config.yaml
n_head: 7
d_mlp: 1792
vocab_size: 32000
norm_place: "pre"
norm_eps: 1e-06
extras: ["capped logits"]
init_std_down: 0.00298
lr_mult_o: 1.22
beta1: 0.95
schedule: "cos"
train_tokens: 414200000
Each number is 200 + 30 x the weight over the matrix's rms, rounded and kept within 0 to 999. Layers, rows and columns count from 0.

# layer 4 MLP up, 1792x448, rms 0.0713, rows 1087-1141, columns 192-255
259,151,194,201,212,252,217,235,172,158,189,195,181,158,181,191,150,169,194,190,220,207,196,192,172,130,237,177,196,186,192,194,188,214,194,213,227,222,183,177,185,150,169,208,212,189,223,200,166,152,220,212,196,124,209,222,213,179,254,170,223,196,192,175
148,193,198,183,230,204,221,193,180,200,165,181,238,189,219,214,222,177,205,253,209,152,182,237,213,243,197,186,228,232,187,194,171,261,264,210,175,188,183,216,165,182,191,217,204,248,238,212,145,170,132,229,147,238,222,188,186,180,219,188,193,223,167,169
220,189,158,190,221,208,304,176,123,234,277,179,197,171,228,188,206,181,227,240,204,161,190,173,153,129,248,165,211,186,223,191,247,246,180,183,229,254,173,192,270,229,210,203,149,229,194,180,189,202,245,193,205,215,192,171,201,195,194,206,185,220,190,218
262,238,176,193,148,172,206,220,222,234,196,222,163,268,229,241,194,168,202,203,195,250,286,213,229,172,190,204,220,188,191,166,213,180,201,174,149,206,181,124,133,184,187,192,211,185,203,199,183,188,183,151,187,229,188,208,211,161,213,240,215,263,197,180
229,183,201,194,182,209,199,214,218,244,215,267,126,170,188,174,199,166,163,196,222,185,181,177,176,136,178,238,224,207,178,199,223,145,179,170,189,180,174,182,242,152,204,253,170,178,225,212,222,205,184,173,183,246,195,153,209,187,172,263,145,232,194,191
201,210,145,259,253,163,176,133,171,191,213,190,206,188,214,204,202,248,227,115,208,201,149,222,191,192,165,254,167,236,172,210,167,234,248,229,159,178,193,221,237,207,225,237,219,205,258,196,185,182,190,193,172,210,201,163,179,216,180,211,205,168,237,203
165,209,201,196,183,128,194,242,200,208,162,170,158,171,193,181,266,195,194,146,148,174,220,167,148,186,204,213,220,164,155,246,225,192,177,182,195,151,141,126,202,217,168,199,172,212,233,191,209,145,166,193,198,202,174,201,188,219,187,173,206,173,199,190
183,240,240,196,197,139,215,146,205,182,202,214,191,201,232,214,229,251,157,183,177,190,263,223,175,173,197,178,146,234,111,197,229,210,273,216,234,176,178,216,198,234,185,211,233,228,215,173,200,223,177,206,179,227,194,192,156,222,193,217,218,164,164,161
195,251,196,171,231,180,212,304,216,160,204,176,195,199,254,193,198,196,230,206,203,222,201,238,276,139,212,173,246,213,190,163,224,221,170,217,226,184,192,182,182,231,259,197,239,197,139,218,188,166,183,239,173,186,222,176,259,199,138,195,191,158,213,169
146,194,251,242,173,215,206,249,207,174,176,183,266,150,196,195,168,154,174,228,184,173,201,202,176,177,231,182,204,184,223,182,247,180,161,217,177,187,176,176,259,185,177,164,161,182,153,133,204,163,252,213,260,253,210,154,193,152,210,224,198,172,188,162
225,179,219,228,185,200,213,166,198,197,150,218,168,209,189,113,210,154,209,199,215,183,184,215,196,181,201,258,218,205,263,185,159,155,156,206,166,200,194,226,214,213,201,204,209,205,222,162,204,193,180,182,115,152,228,166,203,244,172,251,178,228,166,183
213,219,210,201,195,235,175,144,211,178,274,174,172,209,221,222,180,189,219,191,211,197,183,186,232,250,168,188,170,212,228,193,156,195,144,204,210,137,173,174,194,258,190,225,157,169,167,198,205,186,194,214,223,244,194,139,155,205,204,162,132,193,174,173
225,186,211,196,227,202,191,184,203,224,213,227,201,214,185,198,192,210,182,218,190,194,172,213,198,239,166,221,186,234,209,215,240,152,168,258,215,214,166,200,210,185,156,111,169,181,205,212,233,278,249,158,250,228,219,256,162,202,159,214,225,156,178,211
265,213,230,157,215,202,210,229,198,221,212,209,186,267,208,153,192,217,195,173,225,186,215,212,194,254,236,195,173,204,210,213,209,168,233,148,193,212,170,206,180,171,195,188,150,216,206,166,226,171,199,208,126,156,212,214,213,238,174,145,246,227,240,219
188,285,226,151,221,196,184,229,231,171,173,217,238,214,250,236,260,173,233,220,234,200,217,175,181,198,186,194,189,241,226,209,223,165,200,187,210,233,183,197,207,201,238,155,184,214,196,171,196,191,199,195,193,170,235,259,171,198,204,230,207,236,241,208
175,200,217,230,156,193,184,177,172,199,219,233,221,209,219,212,234,216,203,232,188,169,186,201,192,209,217,133,194,218,216,169,277,181,224,220,197,232,209,179,242,156,145,236,159,216,269,201,167,157,193,202,211,203,177,214,209,241,210,170,165,186,142,172
269,185,184,210,231,141,232,235,185,175,197,171,205,162,211,226,193,185,210,204,236,236,162,210,240,188,207,193,205,239,191,193,118,216,250,213,208,217,184,263,249,181,147,235,201,184,227,239,231,249,185,202,236,137,159,216,201,194,147,222,209,211,251,235
168,183,131,188,234,173,199,181,200,208,218,189,216,202,208,172,260,201,212,183,178,219,224,198,172,224,234,177,178,185,160,222,233,202,185,199,213,231,168,232,221,188,195,182,170,116,219,158,182,218,232,196,189,218,193,187,205,218,173,189,217,228,221,206
205,173,233,164,245,208,215,168,184,133,235,149,193,167,202,198,109,187,234,101,221,196,245,245,238,248,221,221,177,183,177,225,196,243,182,164,204,144,186,142,191,206,220,203,191,237,185,182,129,165,163,220,195,197,202,253,263,260,204,152,195,184,217,202
238,239,205,199,183,240,242,209,187,203,180,218,188,246,173,208,218,196,216,219,225,220,208,135,120,174,216,245,218,253,183,173,261,169,165,224,131,214,242,191,206,238,161,189,204,238,201,228,187,184,219,199,206,199,224,205,202,159,193,183,222,188,226,172
227,150,198,168,246,187,293,179,203,184,221,236,187,145,195,256,213,244,198,171,230,181,276,169,247,181,191,221,192,227,206,223,191,203,199,197,199,289,209,201,157,186,199,166,171,210,227,210,210,152,189,207,209,214,245,201,195,152,166,175,192,174,246,186
175,217,207,156,235,182,204,254,207,136,186,176,223,163,260,187,248,209,182,165,188,276,196,189,201,190,219,184,208,230,231,207,160,192,224,178,235,187,214,205,237,181,160,232,177,240,151,252,165,137,208,191,218,225,231,220,202,175,250,146,203,171,176,243
197,154,192,161,221,233,176,227,159,224,198,214,193,243,197,176,244,285,178,193,233,196,221,237,270,210,205,263,169,203,173,239,273,240,203,233,178,181,220,205,232,204,230,156,266,213,223,223,193,210,174,209,254,215,146,168,181,201,211,216,169,189,172,243
222,185,115,168,213,165,256,236,217,165,211,242,209,225,210,195,174,178,177,219,207,229,196,216,183,215,188,240,199,192,180,258,251,242,222,173,193,153,192,207,190,176,175,219,226,211,224,187,233,147,204,169,218,210,164,193,144,202,208,232,165,222,215,211
184,243,240,186,204,203,202,181,190,194,183,167,163,251,207,244,200,197,195,189,164,166,183,103,153,179,191,206,258,182,229,212,196,217,233,205,224,138,192,208,284,156,194,193,150,250,176,193,229,121,194,221,247,168,233,253,197,172,183,258,214,222,195,202
195,223,160,198,225,132,214,147,205,238,248,165,212,181,190,169,241,210,209,250,205,178,119,159,179,150,161,224,127,202,237,219,189,205,223,232,215,168,240,270,203,154,185,166,195,205,241,176,162,196,224,184,222,145,181,245,189,239,193,205,230,150,201,251
150,214,266,218,238,195,236,224,188,202,287,201,240,156,183,183,239,231,237,172,201,261,229,204,251,224,163,177,214,211,256,237,232,214,229,213,218,223,233,151,192,247,236,192,193,206,225,168,173,181,211,169,189,199,242,156,189,171,203,136,185,196,185,196
246,170,178,213,161,213,173,200,148,249,156,217,202,201,174,241,235,207,182,178,193,224,211,232,185,176,158,198,205,182,160,209,161,186,229,225,160,173,208,214,194,189,186,183,192,184,188,180,250,194,217,197,185,210,228,187,189,265,197,274,196,246,211,197
160,197,210,214,179,247,227,218,210,188,183,188,165,194,248,222,192,182,205,209,142,199,203,216,207,156,206,164,188,216,172,186,163,134,209,191,193,170,208,188,177,185,206,229,142,205,253,253,196,209,189,221,193,263,193,221,192,166,162,238,190,222,150,236
197,177,222,201,166,173,141,186,197,176,222,228,196,179,226,162,161,201,221,165,242,167,173,201,177,225,165,178,189,234,211,183,212,237,198,246,218,191,142,170,215,167,112,192,227,198,198,167,239,147,173,191,194,168,232,202,217,242,189,176,162,216,229,213
168,204,217,210,215,225,205,225,214,190,174,185,215,243,155,212,180,229,199,157,219,237,155,218,236,270,159,163,230,185,193,180,206,190,164,259,197,182,155,136,197,217,198,182,138,170,203,238,222,219,173,218,191,177,222,180,198,182,243,179,169,199,225,203
150,142,220,176,159,170,184,169,235,210,166,221,237,204,248,221,206,116,237,193,230,202,121,154,149,159,192,222,202,199,147,211,244,197,112,176,182,259,203,201,215,186,221,207,213,237,208,169,186,176,185,205,218,231,162,220,266,166,215,229,226,180,200,212
205,227,189,200,220,223,262,222,236,224,173,166,193,243,190,267,157,171,181,197,186,218,186,231,138,184,170,177,247,186,149,196,241,194,214,235,169,207,190,183,252,199,264,181,214,211,186,221,236,187,233,231,233,194,219,225,187,176,247,213,259,180,177,190
181,163,192,241,217,210,218,151,162,236,172,167,215,222,155,223,175,138,172,182,187,212,193,170,191,190,163,199,203,189,210,224,190,185,198,129,224,193,178,196,186,156,235,188,184,153,216,212,231,190,228,262,192,187,130,179,181,202,215,187,209,124,204,206
180,226,228,170,154,210,181,162,233,156,232,195,253,209,206,176,185,169,206,207,226,204,266,200,280,223,239,126,208,189,202,213,218,176,171,210,182,162,139,158,209,192,196,166,204,196,210,210,239,180,200,260,196,182,141,170,226,219,180,205,214,217,189,160
193,200,262,206,222,209,191,273,196,258,190,257,229,175,244,223,147,205,180,212,192,209,211,262,163,238,203,179,171,211,262,263,176,232,211,169,229,200,201,157,177,204,182,203,170,272,212,221,281,172,184,188,231,200,232,228,192,161,239,222,226,194,162,157
172,228,201,231,131,171,241,232,217,224,206,168,206,170,185,189,222,175,168,246,186,216,194,160,190,244,136,179,128,237,153,255,154,181,183,243,211,162,230,221,203,189,121,174,188,208,226,153,134,177,222,220,224,239,269,143,248,227,190,192,213,246,146,200
234,202,194,169,242,143,203,191,208,181,197,200,237,189,211,191,259,276,178,215,160,115,200,200,184,145,214,175,188,207,227,208,179,213,219,223,226,240,130,192,227,201,212,229,148,215,224,156,202,185,154,185,237,247,163,195,217,219,198,184,158,153,192,181
187,212,177,255,182,281,215,264,117,156,234,214,168,252,177,115,168,236,205,132,228,219,249,190,219,180,209,184,197,198,186,186,259,231,187,173,234,231,182,153,219,171,174,161,190,225,226,196,212,215,246,200,154,197,148,168,261,214,151,157,154,170,226,181
222,208,165,233,146,217,232,187,192,165,195,219,220,212,231,241,205,197,206,192,248,223,186,175,189,221,157,182,196,225,214,139,224,184,169,216,209,192,206,181,202,199,165,173,204,207,212,198,176,277,217,197,153,212,161,207,205,267,202,146,223,216,170,192
191,198,262,169,258,195,192,189,192,232,203,164,240,170,203,194,198,203,246,214,162,204,200,198,236,165,223,198,206,142,191,184,209,206,161,201,187,127,193,210,215,159,177,148,183,203,227,260,194,158,169,180,232,236,159,218,229,193,190,164,240,193,231,200
212,197,176,196,181,207,225,177,199,176,163,184,176,226,269,211,190,222,148,173,206,237,191,213,221,244,234,263,236,205,177,210,234,237,227,185,172,170,218,165,209,175,208,200,205,186,203,222,217,206,165,219,255,261,209,227,203,252,161,184,206,194,220,196
212,219,212,224,219,204,214,182,157,229,200,187,219,190,188,231,188,227,258,216,173,215,228,149,189,160,210,209,230,164,210,248,193,191,147,226,221,174,229,242,166,155,259,256,169,126,164,198,172,181,236,210,172,228,172,226,237,211,234,179,191,216,237,154
203,195,225,209,222,187,197,161,161,252,213,218,235,232,156,189,148,230,162,208,272,208,174,195,216,231,166,164,249,198,182,223,204,216,183,245,160,199,264,184,186,217,266,216,217,246,235,242,227,167,171,210,233,233,231,160,222,210,210,233,192,210,189,261
191,258,184,168,130,241,159,158,218,226,152,256,214,191,178,161,206,178,196,192,173,210,217,229,106,168,179,200,233,216,255,228,174,168,203,173,106,183,204,143,234,224,182,154,266,183,185,134,242,233,177,146,213,188,249,245,165,230,133,201,194,249,142,191
188,194,184,187,194,245,190,243,199,157,202,206,220,188,241,226,125,243,200,197,223,189,241,130,165,172,190,234,174,218,193,185,175,180,199,242,162,236,202,172,201,222,177,186,212,179,222,222,215,225,207,240,147,183,230,251,276,150,157,162,274,213,231,186
211,187,213,224,223,195,175,187,214,181,181,169,214,195,237,212,260,202,198,250,229,236,236,209,146,185,125,194,190,211,217,163,217,262,218,252,240,190,163,187,162,220,220,202,165,195,219,209,192,208,185,135,159,249,226,150,193,193,220,241,205,200,158,201
225,208,176,197,195,223,189,216,173,215,207,200,195,196,244,213,197,173,194,201,177,190,259,136,209,138,167,143,199,209,181,195,177,224,252,235,208,175,229,141,219,190,200,215,151,215,237,219,224,193,199,215,202,178,191,187,192,241,223,162,213,204,245,194
265,240,215,206,209,186,223,178,196,195,227,194,195,206,205,294,169,229,207,190,191,169,141,179,140,208,200,143,223,218,204,201,229,145,166,266,130,221,139,194,148,191,194,205,227,218,198,173,134,156,206,196,149,226,171,171,231,171,151,187,194,168,193,270
212,179,253,163,179,239,201,214,194,210,142,208,165,190,215,157,171,191,183,220,200,251,153,181,171,165,167,166,238,177,148,212,182,185,236,168,205,186,206,214,177,232,177,176,188,253,210,206,169,155,149,152,183,243,170,236,181,169,246,178,173,235,245,171
168,212,262,245,191,181,193,181,157,202,184,174,206,191,159,154,196,250,210,93,192,205,135,157,122,255,176,193,226,258,181,218,231,204,205,201,200,173,166,179,229,190,192,199,226,212,213,191,223,165,206,190,263,227,176,220,222,197,222,184,223,190,212,205
203,237,180,183,211,190,242,227,220,124,136,188,221,195,220,191,202,238,178,138,184,238,222,191,148,207,189,159,245,201,225,186,198,186,198,151,198,190,217,237,241,201,202,208,201,200,227,198,181,214,205,204,195,148,207,146,211,185,218,155,279,175,190,235
213,215,190,199,198,221,199,206,202,179,228,232,181,205,262,199,247,256,179,167,204,184,239,184,192,228,176,226,219,217,178,176,234,230,225,228,268,186,210,244,210,196,236,148,197,214,142,222,168,189,206,196,180,232,239,214,220,194,198,155,218,151,173,183
220,197,207,216,141,217,197,231,212,205,194,225,194,217,211,201,185,192,149,187,175,189,189,189,265,199,188,165,203,245,151,196,227,180,187,157,179,240,162,171,191,190,235,195,224,166,247,200,221,183,175,217,212,197,177,199,203,207,203,201,153,172,165,184
206,201,186,221,210,213,186,207,226,210,221,242,197,195,233,198,187,205,258,172,201,197,217,180,204,169,215,251,208,183,174,248,192,175,216,232,208,194,243,190,185,218,230,187,194,149,213,203,141,201,197,170,201,145,251,237,165,187,257,207,197,167,164,142
# layer 4 MLP down (transposed), 1792x448, rms 0.062, rows 1087-1140, columns 192-255
161,173,166,180,191,185,147,239,197,218,177,238,156,201,183,197,229,187,147,233,221,249,232,193,170,197,137,164,169,227,156,197,179,251,243,167,262,185,196,171,209,219,220,239,216,224,212,251,152,222,162,256,219,233,199,123,229,175,153,199,125,261,195,170
236,230,222,180,205,213,218,206,195,205,191,193,223,218,229,227,202,161,238,164,215,203,214,198,216,218,246,188,177,242,190,206,170,192,180,195,213,214,142,189,173,205,191,227,259,176,169,172,226,185,229,200,183,168,262,230,107,237,213,150,185,204,210,191
208,187,240,192,220,179,169,230,165,220,174,229,183,203,191,223,208,246,179,205,182,221,191,190,180,204,190,224,196,251,196,167,161,196,198,143,196,192,182,171,173,190,183,184,153,223,142,134,200,204,162,240,225,193,201,189,202,165,236,215,190,190,261,197
220,195,226,216,213,217,200,174,188,234,218,190,174,174,194,149,197,217,193,136,213,211,170,171,177,217,207,196,234,253,226,224,154,194,151,190,229,181,176,249,181,189,239,194,222,200,144,190,248,248,243,230,253,303,219,209,238,210,176,184,178,222,193,219
184,173,240,207,183,187,173,182,140,220,197,134,212,220,226,192,172,274,163,185,236,191,207,158,160,207,172,158,180,196,161,249,217,199,172,206,219,201,232,217,185,288,221,150,230,219,191,223,181,202,211,195,195,236,189,186,218,188,198,195,197,181,212,202
158,195,175,180,224,189,276,189,200,177,195,226,230,226,187,208,194,215,242,211,192,193,179,235,204,220,161,177,163,182,192,173,245,168,180,236,242,232,257,183,211,218,174,144,195,211,188,167,227,167,246,218,151,174,166,216,185,238,192,196,183,196,245,193
250,232,172,224,223,193,209,194,215,190,283,220,181,248,202,151,210,174,235,217,217,195,192,175,185,205,192,155,192,213,194,188,184,187,248,227,224,216,226,220,224,150,161,256,212,151,231,212,216,183,234,229,191,232,257,162,219,156,152,188,220,194,213,215
212,187,200,177,186,246,183,201,247,196,192,268,184,236,150,201,156,165,235,195,203,234,198,190,220,196,161,221,185,197,167,221,177,178,201,229,247,184,157,209,254,181,203,189,209,179,199,182,211,241,203,120,214,169,255,239,175,242,220,142,213,218,208,202
224,197,231,182,184,191,148,187,244,150,207,172,203,221,219,198,203,167,203,168,172,255,269,247,191,190,189,124,132,240,241,225,248,243,212,165,119,243,207,225,224,167,256,218,201,195,130,219,188,222,167,146,182,211,179,232,186,183,198,245,207,201,225,257
194,209,205,272,176,212,190,192,214,197,161,176,180,258,184,203,186,259,165,157,142,225,232,234,215,252,156,203,183,175,200,215,213,226,232,201,195,135,220,218,233,198,164,220,204,180,187,203,227,217,191,229,194,212,226,193,236,203,232,223,212,210,145,252
186,227,166,140,173,211,187,161,230,182,218,187,204,234,165,199,229,233,162,199,186,217,232,192,194,171,166,230,174,157,195,183,183,173,201,203,179,226,221,190,228,196,208,208,220,175,299,186,238,165,186,204,227,211,194,195,174,187,196,227,238,169,277,218
226,235,173,210,230,170,178,248,198,231,194,221,234,212,184,222,186,209,156,198,179,178,218,189,182,160,221,172,206,219,211,223,249,172,252,198,217,196,183,161,245,178,217,199,205,209,148,250,224,137,204,193,166,228,214,199,242,198,176,168,198,211,233,180
216,169,250,172,227,233,239,147,195,177,239,230,166,184,235,137,211,199,147,186,149,206,241,219,202,152,207,212,188,186,202,130,239,214,211,274,151,197,191,258,148,164,183,200,163,167,250,189,181,163,218,200,233,217,180,218,233,177,249,240,167,203,201,186
146,181,239,187,240,211,221,183,187,221,222,214,206,227,174,171,229,186,157,183,210,208,210,215,219,181,192,191,193,223,163,173,202,199,133,213,209,244,234,190,259,195,252,187,152,192,230,257,251,219,225,266,225,251,173,161,151,220,213,214,145,181,243,250
200,188,177,250,169,200,182,176,166,210,249,186,210,214,175,237,184,193,197,226,223,206,195,200,190,181,254,189,192,203,173,173,253,202,279,149,165,155,203,176,265,201,171,180,191,228,150,193,207,200,254,192,162,208,183,194,208,201,194,173,182,226,210,181
204,216,170,202,151,237,258,140,228,187,201,245,134,172,206,202,227,199,210,196,158,164,189,251,225,194,208,213,184,185,247,223,213,151,232,123,191,221,224,240,221,186,160,198,253,179,233,198,181,188,120,186,193,191,203,157,195,225,217,173,238,196,237,239
190,210,217,191,108,189,139,198,201,207,216,181,204,167,211,180,159,190,229,235,212,171,208,235,235,277,158,201,198,139,200,253,230,202,233,150,253,138,200,157,253,153,232,223,183,194,185,153,184,192,171,223,204,163,241,183,199,202,220,82,250,229,228,211
219,212,171,194,215,189,204,220,259,194,218,203,167,231,212,210,225,148,179,226,228,236,201,208,166,195,233,243,244,180,221,223,210,161,204,213,200,135,223,248,206,190,194,173,153,187,196,282,155,188,223,215,179,216,241,232,214,186,189,192,180,230,230,166
233,206,128,149,201,166,164,179,202,208,262,212,191,221,161,212,235,209,227,145,193,216,178,228,201,132,194,255,186,239,239,217,165,210,145,174,230,202,206,193,170,203,237,271,240,196,177,166,244,187,195,217,189,174,223,205,172,194,202,183,187,190,131,236
201,147,134,229,177,260,182,207,132,192,206,162,236,176,184,194,132,217,228,205,184,208,199,183,192,181,176,205,154,185,199,209,266,166,182,196,267,217,185,169,203,227,253,190,173,228,202,203,166,194,207,230,183,182,172,190,217,177,175,218,208,181,149,218
174,157,186,189,224,191,223,151,192,153,203,181,195,244,163,172,173,250,208,253,212,220,250,198,142,196,183,238,212,212,157,193,219,193,159,130,152,188,239,176,187,197,177,206,242,188,151,190,190,200,161,196,152,206,204,193,170,205,198,185,170,231,179,214
174,219,179,202,194,228,170,232,217,181,157,167,185,150,157,251,215,200,207,200,207,227,234,239,225,197,197,247,160,216,225,157,209,233,197,199,166,225,229,253,222,206,250,255,210,223,164,177,218,197,226,202,248,183,185,186,208,203,156,189,198,229,210,180
257,214,164,183,226,173,169,213,267,205,196,215,198,182,233,191,235,164,210,220,224,214,174,158,241,183,221,198,191,192,211,235,181,173,201,218,181,209,257,231,182,194,212,185,127,211,214,165,161,200,211,188,184,191,168,207,248,212,224,183,261,219,194,179
239,163,218,208,179,192,228,169,211,213,179,156,176,167,230,203,202,231,245,197,164,205,200,176,210,176,219,167,236,262,184,212,229,222,185,160,196,219,241,191,215,219,151,169,184,239,205,234,174,195,195,180,206,180,209,210,173,187,208,188,183,286,188,194
194,225,186,188,154,215,177,234,163,188,222,217,208,186,163,201,214,223,181,268,156,131,215,137,187,206,162,195,240,272,196,206,230,247,152,180,220,206,167,247,153,115,218,216,160,229,221,187,214,179,149,202,220,202,264,212,200,170,204,287,181,250,239,198
192,227,234,162,196,220,211,199,206,175,220,204,164,178,196,220,176,155,215,202,175,187,201,231,185,194,191,132,208,229,188,239,218,195,171,178,150,183,175,205,168,204,215,194,208,192,193,200,218,233,199,187,170,216,203,214,145,182,217,234,175,199,188,136
234,205,195,210,179,210,232,190,188,206,219,190,172,150,218,206,218,184,277,173,181,169,249,209,199,195,176,232,119,238,191,237,163,225,206,232,194,198,209,178,237,202,161,269,186,191,195,254,204,236,223,160,210,194,157,161,178,230,233,232,211,185,193,236
174,215,219,186,187,172,200,201,197,213,150,212,206,232,224,212,183,237,228,163,207,170,227,179,194,231,154,189,201,210,208,247,236,217,223,190,208,161,164,178,241,162,149,184,161,212,250,225,226,234,179,207,180,237,154,197,178,228,187,221,173,260,133,175
219,242,248,157,178,220,164,226,253,227,292,192,182,176,188,197,213,206,166,234,176,174,155,222,194,230,171,191,217,190,164,191,197,216,170,251,220,207,188,193,185,218,223,146,188,209,251,191,213,216,204,159,283,200,190,161,202,188,153,225,147,167,174,239
248,196,200,211,229,224,225,232,155,146,169,142,196,198,158,207,211,189,193,192,176,170,200,162,228,181,199,202,145,260,221,204,185,223,196,202,216,149,234,199,186,245,195,220,218,173,204,185,166,152,175,215,210,199,206,177,188,188,256,231,197,173,181,185
147,153,222,197,188,199,196,222,160,151,205,215,193,199,217,210,214,261,217,165,158,243,224,181,255,240,199,145,171,194,209,236,205,160,261,193,224,203,185,201,190,187,221,141,220,161,159,238,199,206,204,189,222,218,233,177,196,171,192,206,218,187,229,182
216,229,193,177,215,233,179,187,207,198,203,161,201,188,170,217,189,212,182,198,238,239,158,219,164,218,115,236,171,190,230,185,170,193,167,209,211,214,203,264,198,193,203,190,162,226,213,238,203,248,245,201,219,190,192,185,200,203,198,200,209,147,207,185
190,232,213,180,201,213,216,183,177,239,234,174,237,202,216,148,180,178,176,209,192,199,178,224,243,211,137,147,181,223,197,151,202,107,196,195,230,200,203,189,213,234,231,187,225,143,194,181,152,175,154,225,175,212,156,238,221,210,211,162,191,186,159,189
177,213,145,179,266,193,251,160,179,209,206,179,237,180,210,159,199,194,210,203,200,207,169,219,201,183,179,183,193,222,211,205,161,163,212,179,191,173,207,207,240,180,173,231,208,163,197,185,255,204,189,178,204,201,198,221,185,206,179,202,197,222,226,230
186,209,233,221,166,192,186,203,203,243,205,182,224,208,192,157,209,214,245,241,195,203,184,206,178,143,190,260,240,235,254,177,149,181,180,184,205,178,227,275,203,240,244,177,199,190,195,177,175,211,208,204,165,175,245,210,196,210,179,206,216,204,203,196
200,187,170,194,204,207,216,205,169,230,212,171,225,214,173,203,202,256,203,209,217,218,217,171,217,202,221,244,193,235,136,192,215,220,187,227,224,146,207,247,206,210,209,197,171,170,223,202,186,170,180,178,205,220,214,184,209,261,199,177,230,193,243,193
193,242,252,203,178,166,273,245,192,186,220,182,238,249,248,197,185,186,177,228,194,219,174,219,140,165,155,210,217,247,203,234,243,222,184,207,207,166,225,254,183,191,183,165,192,163,219,213,237,159,221,179,268,233,187,232,239,218,251,213,230,189,179,224
219,150,145,210,212,216,216,209,202,200,161,188,172,220,203,158,188,245,220,273,165,198,186,197,247,152,191,189,207,212,241,245,158,217,249,231,193,175,153,208,255,191,216,167,227,192,200,199,162,201,189,182,209,213,134,223,203,204,154,197,170,206,271,214
204,227,222,204,146,156,209,195,105,214,220,206,226,213,185,222,174,161,212,177,170,163,127,225,199,188,254,217,263,242,224,184,248,165,281,211,165,215,217,233,203,250,186,208,203,127,154,220,237,225,254,209,222,186,242,198,205,192,205,122,142,212,194,174
236,205,252,193,202,186,207,174,266,176,226,192,155,175,165,200,155,224,194,178,190,226,216,221,207,176,199,214,219,231,192,163,176,160,207,195,201,172,197,234,192,200,231,163,201,173,262,193,187,142,198,210,201,184,202,189,216,186,223,186,218,238,212,256
186,181,149,261,162,186,248,226,97,186,172,137,180,212,208,192,201,173,219,182,166,200,179,150,154,236,183,218,204,253,202,210,186,197,221,148,180,190,225,203,218,236,202,173,200,266,216,224,212,228,188,210,206,225,187,146,160,216,176,211,213,208,168,229
193,209,264,166,247,221,185,232,181,203,208,228,236,187,136,212,180,223,195,275,209,180,157,234,198,172,257,223,165,231,193,202,144,196,193,217,210,198,249,230,197,183,224,216,148,150,143,210,176,233,254,191,226,131,232,221,272,159,211,179,155,137,197,196
219,228,202,198,242,163,242,200,210,157,169,186,206,174,245,201,203,178,149,172,252,197,164,169,257,203,195,227,234,231,145,221,212,226,218,187,164,149,188,154,181,207,203,178,204,189,247,202,190,182,216,161,225,214,179,178,211,231,222,221,188,225,261,209
202,259,181,216,196,148,201,253,192,194,179,172,238,181,226,187,225,220,166,214,188,155,206,217,210,206,257,190,186,160,162,217,202,166,226,173,193,164,184,219,205,173,174,176,179,146,155,199,212,214,204,206,195,207,148,207,179,192,220,192,228,266,177,221
238,219,236,189,190,199,134,244,178,200,192,201,178,234,243,142,169,191,198,219,162,203,219,251,188,157,180,205,154,160,220,194,235,97,232,188,279,207,213,195,204,199,208,220,171,154,152,159,214,171,205,190,168,198,191,198,222,203,249,206,219,232,213,257
198,187,175,157,220,192,198,212,201,168,233,169,159,208,173,214,229,150,226,212,168,197,153,221,227,222,182,170,201,176,201,207,179,220,219,189,216,189,214,178,244,199,173,183,208,179,168,183,223,190,201,189,194,160,176,251,183,185,181,193,207,206,196,185
220,187,136,226,162,211,203,160,225,166,220,189,151,190,216,180,253,200,188,195,136,224,203,183,186,232,194,187,154,253,224,168,199,207,184,223,199,181,230,223,201,199,204,263,160,216,170,244,242,167,173,177,151,215,177,167,173,179,180,234,222,176,188,247
207,193,203,157,205,179,182,169,189,233,205,151,208,235,210,238,209,231,225,170,241,193,223,217,172,127,228,165,180,194,193,183,219,205,206,160,151,213,198,172,201,200,170,199,226,250,202,134,176,181,152,140,205,203,177,204,198,239,243,233,177,191,170,169
249,209,209,213,199,272,180,171,204,160,184,210,186,166,237,213,191,207,234,265,193,291,204,160,267,195,210,209,195,208,156,187,235,172,208,200,183,198,221,189,242,235,200,199,188,160,187,207,236,212,201,202,197,187,223,222,203,251,168,195,207,222,184,143
219,206,187,208,162,220,174,222,219,234,191,208,205,247,202,170,204,224,163,197,198,201,213,194,210,177,195,186,174,181,219,182,209,190,150,209,234,188,178,208,254,184,223,199,171,222,234,220,191,198,215,219,202,197,167,204,240,218,171,147,200,174,185,246
232,174,238,165,223,212,149,189,216,198,191,210,180,223,162,171,250,157,191,204,225,172,197,162,196,194,204,195,262,215,160,192,182,231,174,224,208,201,208,134,195,185,191,210,197,243,192,227,206,231,253,218,198,174,257,193,223,147,205,190,219,237,209,220
176,200,188,171,146,201,183,221,239,214,251,232,214,184,174,231,198,195,196,194,206,189,223,212,221,223,187,198,227,215,174,193,164,190,180,223,205,205,155,191,215,186,199,175,191,196,180,228,192,205,207,224,202,205,226,194,157,221,205,188,169,221,247,181
234,188,213,206,193,180,182,239,212,203,138,238,213,212,209,176,204,211,161,226,203,225,237,237,233,213,136,182,199,213,274,192,212,208,215,204,222,208,159,168,189,183,188,201,191,197,218,194,201,207,167,167,200,161,211,201,203,225,203,232,206,163,218,180
190,228,168,146,231,190,217,189,238,174,181,226,175,224,193,179,230,146,216,265,174,221,179,193,196,222,135,207,225,166,213,221,200,237,207,220,217,211,167,186,136,206,199,203,231,213,204,210,230,236,249,208,258,160,186,211,169,160,202,227,199,212,176,215